Weights of a small transformer language model.
Size: 8 layers, 4 heads of 64.
Architecture: RMSNorm before each block, rotary positions, no biases in attention or MLP.
Training: a variant of SOAP for these matrices, 110M tokens, 2949 steps.
Each number is 128 + 32 x the weight over its row's rms, rounded and kept within 0 to 255. Layers, rows and columns count from 0. Numbers have three digits each. The size before them is the row's rms in percent of the matrix's.

# layer 5 attention query, 256x256, rms 0.0989, rows 70-124, columns 128-255
088:150110135096090186115121111079077193173131182105067178124115154131176154130172119125207202113092138109146094130098121107148147106178170188135098180112149125173105126140135114085148084130178114153131185123082107122132135186124101119129178103131106120112138133090121141119151137156163146147107118148067129109141139158102186115130166117166136114062125121078121064145194065137194194156110
081:090075141113097057120082120136099165119120180180155141131151092124204137137102117205164107110100087113098127156116187196133104139130091108125128050092093153107096129078201145130078196114121138120157097144094089186158164161092108119066151085149146113116094095110150113126104146117106151148167158109064133127164128130120140155163158082141142088144139178151205150131127130106116121088013
077:100086122134124166075097093162182154179112133186123128160126164126149139136113075138120157123147136063207186172101113152131105075151122154121141128193099128091126115172130201086086095092057143161072130076143157112139112097151093103156173142120184138143078131120121161141169054150170116139135105082084145142180102172101130133122122076162087111115101114022134163136107122151227173178118
081:133085100156119084127132152170072158170126135126192137168058067052189105147148114123141097137082149146160190160125112075115119086138117085099126087059124108130098161138136071095075143123142180131175148101112144048149151133119165115110082147088076101127113088150098112123124108120137122071105216139086106172105153088204115159156079109152115117096138105159152112184185081159100125098122
083:161132082122110130161103186091100148127121143145124101080097161144164129142120147184183115124210125132137150138129159104098142072140123129134111169180133129074131169130156170105132101146140119126072176132106091122212133130126103085103122101101172134110176151124143073089121100118111171158198075114135173108121084126101185149096109118111115162129153145173092161135156122196130112126133
085:111147072105158144131178149127170090180152092163144106111144130148108164105153065132172157145099136128167083086141115110136112109147118131077104170062071169148124125085136095162157129152092118154139165044100149081164074130139094108094154120100129143132196100132109204121092068161075084081154109131154115072119128086101089149123146151122110158156109121138112061162076141147170175140156
080:145098137154093159144176139126136118142120115075194059130168113124155135106176149040056102108129101147151136128075164140125128171131146115111125111134145093137164075167132159140136134132177102236153092142139133168111114090122182122131124131098110071119110131115130172166117177148147121121146143155085192155168134100207127092080098127147081116113140068067149165152133143076103167101173
089:171126072117107134113084186189121171168130142086110043132087133112113141134119106165147160072087117116079111121123146094169153168126180161113137138142123107113171117098138172123105171127185125089137102137120187154120101194078121090154139101079072112093114027157118080159106160133148089170086129089098144076071078192161129170098112048130097120137129168077082168144116122135107100116102
086:134095172136051090155162145099116138080101117121160133106172108099143182147151148080145124123108167086076150173125150118077121160125083165115083118069132136134150126167146043103109181160142079131173144165111161191072183074123120180101094167191172105112090182124099147143127141175127133112136172114077104134081143161180146108084104133143120164173176123102108148159148115131153144098090
092:130158131173148118125155142168068138092139193136138069167095046110110088140128135139117117120108135164098175157094145117107141114179112140128165139147132193152074147141101107141112132143083118129130131112126176142139135096117103163132182141174053102117128152159188130189149119132159148162062173101112102158049138086110179122162174143153101077147136131119142149130150108081106124119138
081:152103127126112140149109120083105108128129116142072080087140148161123128127074173078112140135123154128075153151081151159145124179139189113118069114115143131132145092109078097145158083151162221107160089153108209077136117148149155161111151133187090145166120092122156169142095139093093115105158118135154112108107138144094112159053130083140091137146160198095132182145153138105079135157127
092:191115124120123075118151111123120148137097144027167090147094085125137113151123173118144159179151085083133109081167102117144097131120125144119143137145142148145117030177133179189126082117132115142131151110112104081108122036187180154084097075177122077084105108144096115222125126112154153184176123110135201064135102123163140117123141165153165068176144103206150138122100142127126143122156
096:142101114161147076119157155129147109129088145098113134089166083130155126166122119140133144123120162136209101033116134155130144147159155115098135086101097153112174108172154095173159143124220135128111104111140114134138099201121129125171113060143113179141060071098116147133153113141081098126135141126083116149142117159143088173157152110171142130128134122062096162122115067127152118132132
096:090117083120129099139130173146110162103096128104111101116139064080160087098166095135222107172085135124169146211146151138124098095092144061170126133125132065106102062115077141120135130116066100126097160103116130104166157131156182123104134140124152145119076131134128127142133178070165119131106121135108117162100093135111116130157125158164157138140049158095140113185075137170128108147087
091:130142117112137155150135101059169177127047106201143130115110137144115145159148135130116150114164108136152107193156091125171136067096128117129109110118104124058110116147140114120079125118154120164151133059119068080141151106142139113100114071149169117185107164143163073148112120121228110124114161134114125105082122119173130127124072129156070144158113156110111099119108100146067080132072
093:125109085126133114122115072152149127103074131160113066130181121153126101102127085121142113111125196107139145093117136167149118065201150133152131173093119144126115109098105126153122175218107090122132131099065155145114129138125087146121121121082118087151122110052168184102119118151163115120132153127158091074154073143125149156142062146172165118136125182133201093143097184092119181167124
094:124105114152128112151176073162054116202109145106159167103156169108147146110083163133154142175103114158117123212102145136124141076142159149131120122103137159173100140135102153110099103117084120108079112109187063139114101167092163149070151112190120127116112129189173188135098128081120081146144114068140130087128126139184106098163143130084126202164124121086130116075078155162158125153100
089:196102100117108142133113120135075153124139118109111008100140190112123136097170182148145143108097090156146082083170092155098076091127176071092119130113128134098160127141138132126138131092100181094113157134152201113098115160130105143092123169130129125056148118069167140082125015133093152152096110157171148146123122136123067119153108112149178091101100179099148150124124065137168144140073
088:137099100137109098153179130152126117100125113156137120170101155116087148159125134125111110151117112125131105095162141124078076120182163093114141069168114147132169155104130128141116086087126142118163124141099115112113145125106118094063153071103102169080184176151099128149132132160107126130114154204251060067075148136147150134133128156117090078154129088091202215094097068142119085154151
090:133189095142097140119093123185131104153109161055094176182164136189114182121167166122131058091144127175101125117159140117094137142117065108112088127120110116157095135118132128106110109137148085118144120140144116111113135092134206126126126070167173052175120129124113155186138123155115181105104079177073133165147132191094199157170100089135085134130102137041136123175162141132153114205102
091:087078145137182159070125158111082151127122106125068083125143161149106130112110120114124138070086113155154084153137133103110056192164111149143098160157123155139100162143149181136114158127142082151156103199126171132149137093079162130181099130114139140143105093114092120135102113108125147110120140091177120096137105062091123197115060141057139097119155163148130118155190134099137108074128
088:040173095119128138145089099135117046128097099236127102155080110137092142137159166109151115171145052115141077092099147142129125118136066158111129103103174074130135093122128113119076090122145103130085161101183134143133153105142114192153086158130129190142131125143129183136102111114083140120111087143134089157107147033125104127156121178141169116148177110127127176109116128091147054063093
091:158144116184115151174064135155159176182149111093107110182148150153151154194132186111114163100097138129187140171158195104139118129133148162120129144064152082141138110106106171126111088129186148119116153093113109118172154128118042128119155151133098143128145140151128094162075090123089079139103092093132101166168147088128141081170135066138026112093078127139166162090174166165087151139122
093:174119101131108083100142060104112167138131141145122180150097195196138111068099189110168118144148046094138144153082148129124142127080078220156105117157104117147084123173117129209149090098119095099104088106138098121136145120130171128132165108138070161113158201078133127119130135081123119092054187098162121099157064099122090143138085119089193154143115147194134103119103095113167118137108
092:130103150136073116163156101188155080138163160106118110101135076053095116138139138144144123098121113149155136111225120109106128129172163095105143113183107036123172130094148089101137087154092126126127123118113141141069103156173103127124111151126143104096135124118090165111172115116142147110169135105108115145167110080083171135146183159147112143114115129098129146117121183156127133138114
087:140153109210132179168166073103132093171072210113161088148096178092156162127134123106069131105142143163141144136145200120141091062135128080124165130114124066175085146135067136092105229184127074126109143114131110145147144098077158096105157118117116099198108221125176145107189138163117102132121175154118097152169080132131139092120198121135118079139095121189136140160147103166144155105119
129:118089168112143077126105162136065161140141099128088191144127095048163128103137156151089095124102108103102171143126090103104150096115114094150077086126164084132112154147214133160114161079105146147098139202110129128115187081104148126078143102150140115132075170076140092159143154083129119135078121143101106165195151121093120142160121120125141122190129114178143153104105101141116119100164
087:114124079132075089161166155124112180132147136143105127129172101071164135157158123122148104098090087128126133130150077105111188095102072086158108114128187103146153138205138179130105158095133108156156080171132124124099185175076138119108130099140109127184107112128109085126126126102169132116137157132118090133150175099107124194132103170100142163151173134162132120120152108080138154060143
083:084118080164183197166152085106180133079139160155129093066124138194072120172156093145191156142128118160161083140146205153094119123155125161118172100121146100154154117160028120118138075112134141143149131104146168124187094146136120130190097118142158124150146109098146159123132146158111113164157124179109143109138159133154186117115106058133120126071056160082126128120101128111144173106154
078:134114157202143185130144134071204119133137143129119104110136199162161131133152131129104123124131155113188152106180146108099105131180103120118112159129126163128153132119105121086158127127146101103099120108082162119127059109122098133153136181064069137162170101152150143089145094141132127088161168149078117091130124138131162132036135174091127130093160142155122158134103120097188136145058
082:125152146175166113147076090066120141131135117103146160142141179110141113092094088114090133111074091148102168101151060115116089085177155095112081150116192107132141151138102168116157179167119105128073140148125099154079103181153189085155102119108126149205134134126121088144179148097129117107137078118166155137111058148105114118123089088092151132150100116173154129098175122123142065151134
087:140115120120163082130141158110091111150183139162082181134163140057170135078205164163068109114108161177102161089133106147120169085040109122119142130106204102087168144134163136117109083122169108135146118186087127150161127137137191123108175100153133123139125130111127139155167071122129123202093107099102151137113188156131159135126122110132118141144103137168140120102130110122106141098141
076:121126140079133121136142130137158111106113074214136136191153090142092119110158110113136102143175149073155109132117097098116095170081163141089114182122143156169090142101099091061140105141107110087156101166130123128168092115179089158128167159095044126117143158122169098110091173158116100113105111097122159106148108185131158128111159144143139146142106138128063107169135069160166116130172
085:058153159131088116142136078076159139230129110091093085173111125052106042107104148140097197126102142062128157115128087090127150158125071116164135129205131120106098109114047122068155114097124096133139166150176138171117089085101123105110157135110180150129136116191137085162153186183124165149152170129100120205130204120082146106145181208183081159136155141145117126157166125114130086162082
082:180131105087154163122148074139105142142146117161110147158108117125095103118128096166155156126123138102161109173113138076062103126148146143103158143140165101114144085195111119075102082139103172146130167131140095132084129125113120130144106110159109073147148123092156167112183132041139135140089101130077104156141132156115174176118105129146118143126124113078035125174081109077173155137184
081:179141131087139140138154154139081157199098134137153141142128152101117126080126172129160097157136135110159100154086084171166148085104148148172136131118163081130118121137199093141190162080161107179086132185162135119192129126103131130086111080123122161084143104111149212103138101114139060095142170164084099151129069138167122117198122121151107093127132077103133143108100101133099146120058
090:171155146147106102107147100091093113106120159118128108156147157130170094124129117099130163076127118176163116158079111149093177098125071064167113135139146145150098114162118204119168168137167120197137119106118065117165122099096138103093128127140181123175103142094157093162137137140163110117159048111134121228109106141143160080152117133105152156125136165149086145107174121112161144087145
090:094164149080122121202171125112097127164117115118115123110112138158112173168131148124142163110132163147191128168199147115152152112103121183136095191098125186114193084087114173092115133099132123100149140106085149105142107094131122131122148190183206140123153183133118103122126096081182089133087156064121105141106159129146151174154100121105103153124081094117090117151187147195121074138153
085:155121117085176164138169168117106125133116161186135132076105121101083107121171116154121117185147109125157152123132077141143094109129108171143154129064088174156149150105176117131148134099115116192155210069153144115158143093125145102161164095111130115116116174192145131186075142139132151106143120172110093161145128104122174105144095128142124117150091126107165103162078059097075150158129
094:182120137117173109105155146117107127134168185098140178135129127062104099078195139161094088109052092110155119102133083102104128124123139106074138089127140116138095085142141070187063100158160117143145169110114084143129169134082153179133134126181064151158189115116117163189132161106097153115124103121165116158150149127081070113110148190115116091165114175161129056116149110099120117105103
088:141090125125106105112098133113124070168118105151097127085092143095200168135112065105164158080144133129113159161123179095167109057108096194182139107151160170127135138103094118118156154082168113136176120110138094172159177107114120148164079145132153127128088142162141123143071122146165120121141165126133132111157124142077118094143089113220086122155188151086097122130218096120069125076125
086:123158124097123076189134122126129140107094109174128050096073112143111110101159117194165109151088155125109118192122132117087090166156121154084106157169129158143151135108154107153170106096174152123056198145138150117141108128153132134117115136103111056133049156164111151170158106112061136080158122169174089107136149120114100121108109109149102189098170072110149137141053113169124122140115
092:119178132163110144112152135132116125144145108193116109078153110161120157140132152179180125137065165151117077133071150182122167086111138147103102121118098158151138108087113130140101066126171096084121180155157101178099121179151114194107147177147171116119128117035133180132141112168152102103155148159126127089180006129154084134095109116149138162077128130120180082154162163138136069153163
085:124108102150081105163146107140097165173143100147196102117161126112132072130112095095187122144120105173160051132134163156160159119115127141138122204155114143097163124059142121097122148105036156062138128156095172152180145089112159142215110161131192131107124132089185126154184087112153095139195068123136136081182088064157150151122124105128180096157104111137123127092102107110178112067071
093:139179191145096105112114111080140133077201159117108103065163156120189110128071108179084136180119142167128148135093142142187168090130094130138102107118137081169141147021134106074054100118075127090164146112084103170118132112148166057112169099111139125123139111220141172113120178137113075151131134107150139125113150127093160150114114114136166160116159136119167090155115157152148088121103
088:081180204102138161101152171111175097141096153126092098110155091150054147134203123126085131132132071169097107121124132127142090152072138092139138100152103177114122109100094074193115080167089111144083125104172123138144098089139171040123130155132119144078138120141135061152133145148146147068107167091163095083134108156094137105081155092171120152112106068097088125159086125156173124148176
087:111169194102163126118115145152115125149093141110088140126153108157092152150136080086088112152219106141160131136167213116073104158076103174101134144174144163128134049134087123143116173106140116147114136124171104146152021144138111125185123137130107099123105136163090125119083138150073164130136062131128123134138129185160125104131147115124127063151140087133073142186107163129183166130150
096:089122119151133152117115111101120087119108146122113142110130127128111064115171132165181166135104162147157108192153152080137107108092107162098160146080059131191109099057053103163153114127128148086109142125136046142096113120121102107123133163175113086136147161096120104127137193146133191181130083084162198115099102154105130135088115119087169140082144171104082212158098149134086128085109
087:190144112079133127146180120140152133099132136103098146170095151150163110105042148118132122146111139118106100130209082137147106103151072119123138152117094095147142100102082186112123137109178146126130173148136100138165116107167115122121134159193174101132094127154057150041075111143129136149087096123135129133134182130157109129171148107142068131109112127138118116110183166061084142094149
085:162137172169146142151116107107159160167130089137152122118158125123138131163110114144105153127133132144134094093145158068141107069137107170186095090114147144141087161113133117166133139132085152106132085115110127148130147164080105188153105084139125167125090104144128083066110101135092116159168065145052120178182082123151149127112116065154132177153148155130097135180214126126135149111111
092:112069127123131121105150072066169110110092065074110131125163130152175111067197094068148138147175143127158120155129127134144129142148123143066126137161123082139097207107157092147172159130119199106117122142151142122092146130062100107106093189178162138101136164192100151110214114083196154133187128152136150119086157186094090160168111179092105138071100150152167099146122127159171128126082
089:096135132131126139115140150109123113155134122169103119107169167168120135166105097140094144148146093105128156132089118106169125142159140152148147145129141174153118101095133146078166131086112103129135171129189155095106092151117139165089066172122147163107143122155109131177137148160163128089131095162085160179138130142098107151121126150202116092124139129088168097135035157098202067159144
090:143123154136114117079173078156141159071119113107171133095135171091110047131094140130191128076126065131129177138153105100122127106156112095152099148155141173115163101176102131161172135140155162144116116161125127103124113098108157150145120064110161079124099122121125142057109145116123137068115109142121097106112138111157106069137169117108124147146152062090144147135097146131164078056119
086:137050189177117153128132089154167112125119125058143109162140096112139123194120135133116071089154081163094114133140133128089125144112098194130146102172097135116131105175144171106146177150104144082135174093092151196129102131080119098129155189109203155105133154113149205138079084103163129140166162131077132072093124046121113121172129177150091081130125123086157160123149159130134114113124
088:079114111138110145128177098116149127139180140086087199092140131163118176163192094156174163162122182138116107106131172130181051124166093097116105172161141176108150151091141110146160121152149104147145103168167168119088178115044092185139133141117117097127136128099145179098110131137095071154115086124142126112112093095135098104116057102165174176121078119156115151161109124147142144143070
# layer 5 attention key, 256x256, rms 0.101, rows 70-123, columns 128-255
092:094074111134142079142112120086153050106109106116102131089112190119086093111103140176134130086140170090080074094131171129147064121128162120080136171148154164094081109038134086081160146112139093113115148054131098103093166112146135146050137107102127153149129103147113117123137114149138083100134172113145182144109067163143132131116123101186141169090155114131083139160113142111116133150068
090:193144100152110113164076121187066163109131132194119147153071147131137090122159085134156102143106039098121166069151181145102146121138127093154106140093082145120083108100135133135104137177163105094086096191088101115093142164080064113140151105122094153051118114165115128094066072133148114169150088148121074099180170168141154105129148112181119143146166117125135159176104117122123087155085
087:118156121126103127136127137146071113106091168084126163141128157187074144087176105086136128068169124125101111155104152053109137174052152124116126149152152057099122129150146138147216180084137121159140172160202084142097140141128087085162135127102117143182097143098128115117121153079128107133159082100125181178127115120114137148187167102162139121134127119135130102188209150148123190127110
084:134076094146122127108177156129061149145138186098126153124128120081110157087110146176115109114068171174140182133091187063122087129138174171130117087113104152141181108178102164125142147107117168148116113145119155105096130089064089087064162088104101119074118092114075115100066150089139170075132144206136137142145129154192095125101123123111104131145098161117120110154102099095075109153142
087:101091160114200146192124104101155169171072142107167110140128145157187067100086095120082155127139130136091068104157079177126150142064128074140090091109132118124179119093137109160173089073129118077098188109081154132128131145076142165142104094122136143149113106158110130138165070140123154168099115076094160090152058149112126151156090168144120165110161174100174133037120155140144089087076
094:067142124081125123089061131145148089121119118145152113063150179120058134124111133158178139160121139084074087135097115115153114141113089157085151126070081147137132187127149153130180077138185080147112139135112175167191096134170131146108054081157089151150158023171106132094102079122132155127151113110166131154087178116127098151137156104098113122159141102109093104142137093105146114179097
091:151158109116118115054149174159143164108134138086121113135168147159126131165112131090097129135153127078153176077074052100112121062119129137085134064115128094219169077209118120129117137068152189138109128156140110130148115091127109088103120152156127107133150171124125077170154163120144179151124164167107116098129162122140122078164163188116219123077117107186091137097160119121126105149096
088:182142107161054169099057107111180112165079161178174094097169123138116084172075149120086160143148124152161128134119162175135126126138110132117151141199166133133134122108097112152103200140185139122068170126118129135086113139123133189108180129050084153108050130105136127127107123194119107105076173145160107077082132183103139152139137067143117118140147106074132138088070103112033096129157
092:103111143111099009107186155175085195089194130119158080223118137139151148150124091095144100095087117157135156134059133115174160132072166210087136119173146099095147162147095124084188150165108143130079109132119139139132163068102083116151171139100140141185149126142098108100137152150175168133125149173115139162165165102066139161142102157115094167174163122170147123128140111086088134175118
088:107107135114171201166126090157138137090151126091164123121146094090109124117134146142116148071079169161122112184126121154132140128158153154095123125095114119083072183146146146170134136179145161182152158126086147136224159107102141109172112085140168103138119160105132172146164077091185078144055142131107126128073116106142151183124139118132146183174124090144120105107140038142079154146151
093:135113112122101092131124101097160182116096137126143171096111064116143133165154109095109078184109147088170169145140084116166100116120123086104129215079093141131174156099188046051177095145135117095148114125156111138150113112154087154150130151140154093116098185141107110102126070200142147090123145139142157118140160127102102140080157145140108114112159143113100230163113154133157132102127
091:133097180133041155110092159149052151099134136093179144108150150137177131143100143149201115111112125145172152108089074101123182131154205185125184148129104162086094159076139108098174158163127210097122117096147134151118146137144191096139114112137114099142113183084096122137131112112145126101172171111144106125133121137132122125158069193116141175096099117172081135064098138196163130132116
100:117224151103150114126152129118106159128101179087123109139133135148097113114134115128159159151109171171091142119124095131147046082135080179079084158204097148114122117118110132100164158120165137160137087140108104100127092157099161149158002159129106117090166084102165185134150103130104127175106163141151145070116121101120169143087162123119125116115163146186104135143145124106150111125093
096:123159084155118155126138190106086122099096135074124105107131192146129136168133115078102127131149095081124160122078124121116161148093133116108178099126127081206205152098126127117151108134153130116161065120144164108149113155165107179157150091133144153130191112137155176101066171150171141141121146132118158113142108178111122163106121114152102140107139167110083122117056115100097143129119
107:095132130171168181152133188134156102178140132114107060116120067183094120058214157098079115082135124157135098147114122093154148116163174132099105138129104151097112148061097100122128113180143167142213126118149108120146133144139101133172068144148129117143168053159154123184147123156103070150099116114159066132083095054114159126079091136141118113085136136170134139101114142118078119184092
103:024123113099057169141168142181117154122110113116146136061058220122075138137154149114089097125121140162095144132130103120175138124135076140149088209177105176118088145162120118185108102190109122127133186108072155132127076125144068092108140097165133143175120132168131112145152097130145163124160120144081106038085149159121120145105134093119131110102144172124056138105137175143153154159115
096:119123167142114159144158117142112122040136132167089137105129140113094110164108124133131093138083100116134168125155084132129146161130112175128129168118070135060124136087080121118133081134106185122181094097132098153141121171134148061140181106138177122119130066134124088110114129166164118143118133050163139083108175102111171107073142109043129119084150181090151093104191094152102062110100
088:144098102127146134166124090116178109168113127128081147083125124173051155152039151104083185158150126104104144138123092159166173085099133091119067089101146159128126085104126038112132144095130127144108151048139161137155108126130114145135120127130129131114129127207132132113110154116149151170162157121142155164166140140150131124091126123155138113083120145103106159115157141103096169124130
094:165131087146145154160109126123209107153101083147094114170174157149098121201159145153117163169154063123113234090140148192175145129132103166113132122120080086158113078082116119060163157134057165145077142139122152163089081140104120117072129145065113156173078107142196112154158098148080169133146137146108120168184103117129112148189115127089181169139137079141183165111119117136181133155073
096:159086124104144067081071179157076118143144126120172126130125107065198132106058054140109081098107110153085122143098107130136088140108138083137153121167117090113107075140144155125089117142152188104112089168117107115120135080133098160149112106152049149161096156161176119129132110097096074148132131182115099108139168124124051142105129113158118171121141104154103097170161069101025107132170
091:145116129128086134184106184190152092137164111160196163065076172107117165152152136122150095132118098086169167102198129141093100153119064096134124140105108111121160077162172130165121135116096158215137151089136162139145154128156112160138157136126127124135148149151121117099114124146103101131117118147114160144072112218163165185112106150138142166120129112107073196102130146151147157112134
097:131162127145100176119149116103139096130166128160099147155120123091155126200142146115122137105171167144065162139118063124163163110122076121110122129123172146140218137162128095109145040130131106076087115171182133119133113038158195135140127139156180087099144119147167099080156087110081144117134062176090116133171100124107102102200093084125068118108122181079199160161164133170149127082148
095:128130153089183117099132089147055166114126113223142105119120072119204122138114125126097085149127095107115098060118117165150153194085167153149090126175098125125101090126172062092160148135099153087143089110099120220088148165130082131091130111105136113129105132115121145147172137084151121109145125151158145106085139140138083146139175114144097100049118074142132110118115128065130060068175
102:133149111178119182075050163129148091090173116139126129105076088157079124146164096146121103075113141148070066141181175146154147169121138094132136149142083184112091196088065125141158133129112195139177181044141103117157176145176117113188058123125154122133117080136084081097110134151106123098134119133146114139058169076158177086101116085118128120149174095106105149062157100149143134091134
099:150092158095160104150102147115107209071104103096065101140158108131146143110218095125056143186098124079152149138138098142125132182092120185121152084130135100124165162138165133068127185139133121173117123184062116093182099110120142146147153202130178166133082206128133174106129115142106133136068078142108143160142131108160102085145118124134094179037143123156148072130139130104182114120134
088:125165196146150134105204165133144124134097104138117123134075176124156098081085151091127110148115109129154121181096109182062130124167115120100111094160152145159103175131104112146170118230081118179188120150099125154149085145121078109138140144112117154126125120167086164120143116107155180186105122085022146109099170087069111148074120145153146188085193080144155124077147113139131176168145
108:160135165069137037082098123109091169172125124121116113154117086101183113142121083163155129152156074100117169118068120127080114142092119107194115105118205062134110098165217122155140139114102122038075070183098157095120121094096154168123189122124101102115127148147158120125142133080121096115131127114116119169150126183156097127176107153110120134158117056159165062150134133115127105106184
080:124076131065042126116157112130114102120144052150094155134122140105098168076062154177109153079142153124141120136104123166111127091117088141121123179135143176133168073147048093126195128142148113075119192120165176113075093152113132110119123116093103161079116176082162109062121086154162155112097135123112062157140140143101113163116131123152107148173152094189113121157127129102098065083133
082:137173128104142173102104154151111103136087185103105124057070171139092142108144142062139124097115099134088157101143171135124154082178106119120169080118059177101130140101103129079185130126139159164172122110104133121119115148123130138121109144147089146151131102142167159147063125204137118157195104157138126147114122157119076119177100102116124105120085137168206141109155122099188129164120
087:106115102108125147110131125175177136163117138168151141187156105117164195143092142111130096134152120086106120174110103124065141077126131145135090159142117135126045088108113128129186146152169082142130137136113125128067138121185086139080127114098167056126087167086108133150118138126128128130064167131113090166131119093134140132128145118108124171110082191124139130096101136129141157146087
087:157119178137105138042145092139061216128100121126131140113095124140102134076160204119136145158079120127115115166177068142052098139139116032129105036127126141080165141123101118177131122098147126126101065154162128127123123110083134146166118038115129061127084079141129142136141155142113105097107144135081100154153171128138125117131109092167103175072124098213089106150143122099130127146133
085:102157144086143088153093118127102112133081104141153124147132099120122124156169117185091137167146116079162121169122135110131146115123125195173142123087150033144154154144128151139138160086114107102117148126153138147083106109172080162142147110057119080133123091100125116119098128126163169136115151178177131151164071102161124162113149099180106106123120063146160140118157128094153088162089
080:201176124117163196166127076178090107110143179099155149189139067079095097090095070130175119126105131111082097070130165081125094182109166119126097151092125110090111171137112158112126184179199100126121149144160172100135132129068105112143125160107124143140162088105058156110131166099142123146126080130182153129099125127097162145125129149119058115178128113139141151088103140138144098117117
086:137140131112169145144140146144121103156149102101162130117109087081138161144109114071110112100132087113146100156125118187139086070214161180135120157048189168159148144160125118111155145129123086144058137086123140197213150119105159145145138103087189092139110148161149169091137101127113125138188075188133151157102134177068139203124126086165111172113148062117116128168080133099114137124092
076:144079149151097065128128127167093077075136135158140181146082171101092130188102171139058118143127136168081112153095104108133098158158118112161115111123152122096175145133149149152115152137099107136122159181163106127161143054119063156119078117140125073119155166154199172094107140105159155122111091097173173122132100113134130128197117144148118088134137147130149111080138125108104135213152
088:108154150141116112120092118156098137098129168139099136159144086159175084088118185075144150122150153146104133195153097127105082118063169222076158121114092056142116045150126128129133190139111131129159089082152128117151095161147131115115095124091159145115160142169142098111154092086101160148190102113117153111095143110094142150150115129167139118189141044156133106146135138175105097141168
090:138073143105184131153132130172116184133130118085142179133157134105159123089179143071115151140134137172089155109144107115053095170187139123112126113130134205168186067171128060155131108116058184106105127099098138170095185157126130131164100154090102073196114159141130155064104139133095085067185142151098148115099107097100122109127201159098138092162124105169154095057147125081135143135109
091:101116149091160108142080078102126115134158106152139113157150077067095094166101105104140127129107075169167105151149163176123161120159177088100160135135165124103130069124126123074138077102119121099164125098164222147137082156148147179149153108126167070142167139107175161136143083116162201142146159140195091087110137076101125150114111177128178075068113169151135086114138133101133121171198
088:091107133084105138126127127140128081117140096094127103116120084084172117080113106131135123107104098112147123168116142098141087084121203198111144114113095140090144141105100112138119134150089134112143158111133052130152144119149171139127103133144116132142117152086176118142207125059110174154115163176149028108173112096177075086099182210134103133152075123135149088172097115130121152176101
095:061188145093119116082097142153143062115124159149158077137111168122151109161115111100085082085089141111140118140140113106102138134141092153108150084062111111175117116150137123163056127167172078105169157085133116113113086122108106202122118087125150114159129160164115129134102161177180106169097086118112119135100180102088138149181063082122110128137117112125116114161116087159148159143149
087:094142101129144206089156131169127181148136103112177136149078104100129127111174076143074101109095130158160089135139165087140115139157118137097186096152153226108168129138092105169116174171135123129148110174150103162060151118128122113130098169120184092109120140109100185125079116164075119147109159103179047088099099111139138141108179131116083097148141097134117128143146085024099102182124
085:168142079116139150146107116094165119124126155103146145097100132127145177071117143165168152124101120124096090109133089093139104142122143128108167108079173088098188138139150108155144158093163103127071074134086097172149157152152102204120164140156187131097176146057128059089151080160109136091164144120150125154110096160117131113127173173096105143156138144098115113134071179136089107114120
090:150163133118113092131130120117107078073152151158145121131139182108176116194150082163159140096168138105103183092158090147122136117094099133096091136146135097108192145149081172135143121065089107091167138107171178112164097121085115130070133127147083139156155179188082093105111103117081118167114177118100067081116124127123174161127133137134091134089112118144121093084170101128165113100147
086:096170176084141191151183073143105131146161118136068101149053076174120109155150148116146164118215144103115123076156144118088096128082134110169107127142070106112163105104126194087109143093158139125116168101094155202138204125126122104138117139158142150113139093123133148110143089115163182167126141103132135136146097175155084136128081147119109125113125125153081108164161122110106149092104
085:104117105151156069141092031071152149107097087117136076176112134160132193161205080122112167133142116146126148121131171120114086163119099092132164134124110150115104086124157137175050176131103154124112131112131079137149153146129146089105171146129128093123102120185129118116179086140146148119095124057086124141152160165138106125094091073106144155184158145059110119167170114091138096078068
100:166084084192141151098155147141180078106140098124128176123098118101129121119149083077138065152118180158142136120115167167079079106156126129129185167063089185154061132076125144112139140135134131157160155147128118163170118117096100100158104066077110182126112065127122175125130102088160079094126174122165102151125118142083146115076163148130183140133132160119118139089146101144090094158136
091:113130163179124115090082186129135126080082043115161132140079097104205151129129086120166142149145120134124206122114121133070116163101109097119114092117188115129146112098127111109156124109114173091088062220158116075164186126094168190202126112133128138122090164041118129065135153124160152140101103115103150160106155133108121125136122149154133182157110120139084150141147148155136097124148
096:132090163095106065121163162140144145153190099149119176093139100104180131108166128173200152114167093151105126144141135151129083192131123152188109121074176166173142151089141067183142162089054132141112099150057160124134093134114051164126160128069127135115076183133146161116131098111103099106166114105161139109154088137099161136193130195128148119201140113134132130108153131129124144079203
094:099157168162130171133150116036083072171129189138130096126186115129116175124098099111142130129154091125166128097114110144087170108157139143113068155119131104144082036100130153099107089127159144128169146074226127143124119100131130148160186151143155107148208151151087112064162126118163128073068152063130076139089132180123128134159156186131159116152139149181145121192179108136117091087125
089:152145121121150145081169136170103117144194094158127102106103147160147137147161125059130165159131132108142141103172148136135124106103150109090088136114071110096133098080091129156138129134154150105175139130134112165106168128113084149165099169119128145084161038126138125063115112155106100154159158127138090131110157075068117142148163105117116053081082065106162203098151087159169131096134
091:102155122090114140125082145166119169094139163189106103069142157134170201167122164209146143090148094086093140083140119050125181137075175219155136120124157138148096117150140165079134152163071126136136158110126107047114131170175072168142128140183113107171128079169167134145162168149112177131150133058099160094158154112113117105153122124109122081112104129093175137065178065100142150134144
086:136175157185112135203180133180131158165136112114127150045176172113134180163121101079113118132123169087126101152201151174139166103219148113094146139092096166060086084108104127165111150110134145101096132140135090098111175115115137132120140155171077152138124080115203163142141168070102126130182136134114150080109082155120137141156155098085138103129142097144105108093175111082127148104152
090:195142110116075158127094096099169135093064149126103192173094120160180097075152153107138151077091146105144147119126151138123160162111116108143152181127096153123092080113065166127101145123064092083172165107100124137105153124093066130120150153139124160123125113126164175186115164142135085149120123083141181140141148101142100131113094195172183136142084159133162100120130160076100147120146
090:120129100090114151169116160125138119125111111144062122118116151172123108154163157026097171091146160097135115089126186166117170139171141065105108132099135154103118151180103096114074112160092104096134169140132115150138139179088109116116142179186120122145154164125124075122102144178174105168099084097155188147162125150138164137079087103146139099078128108147127115126119083079163145125208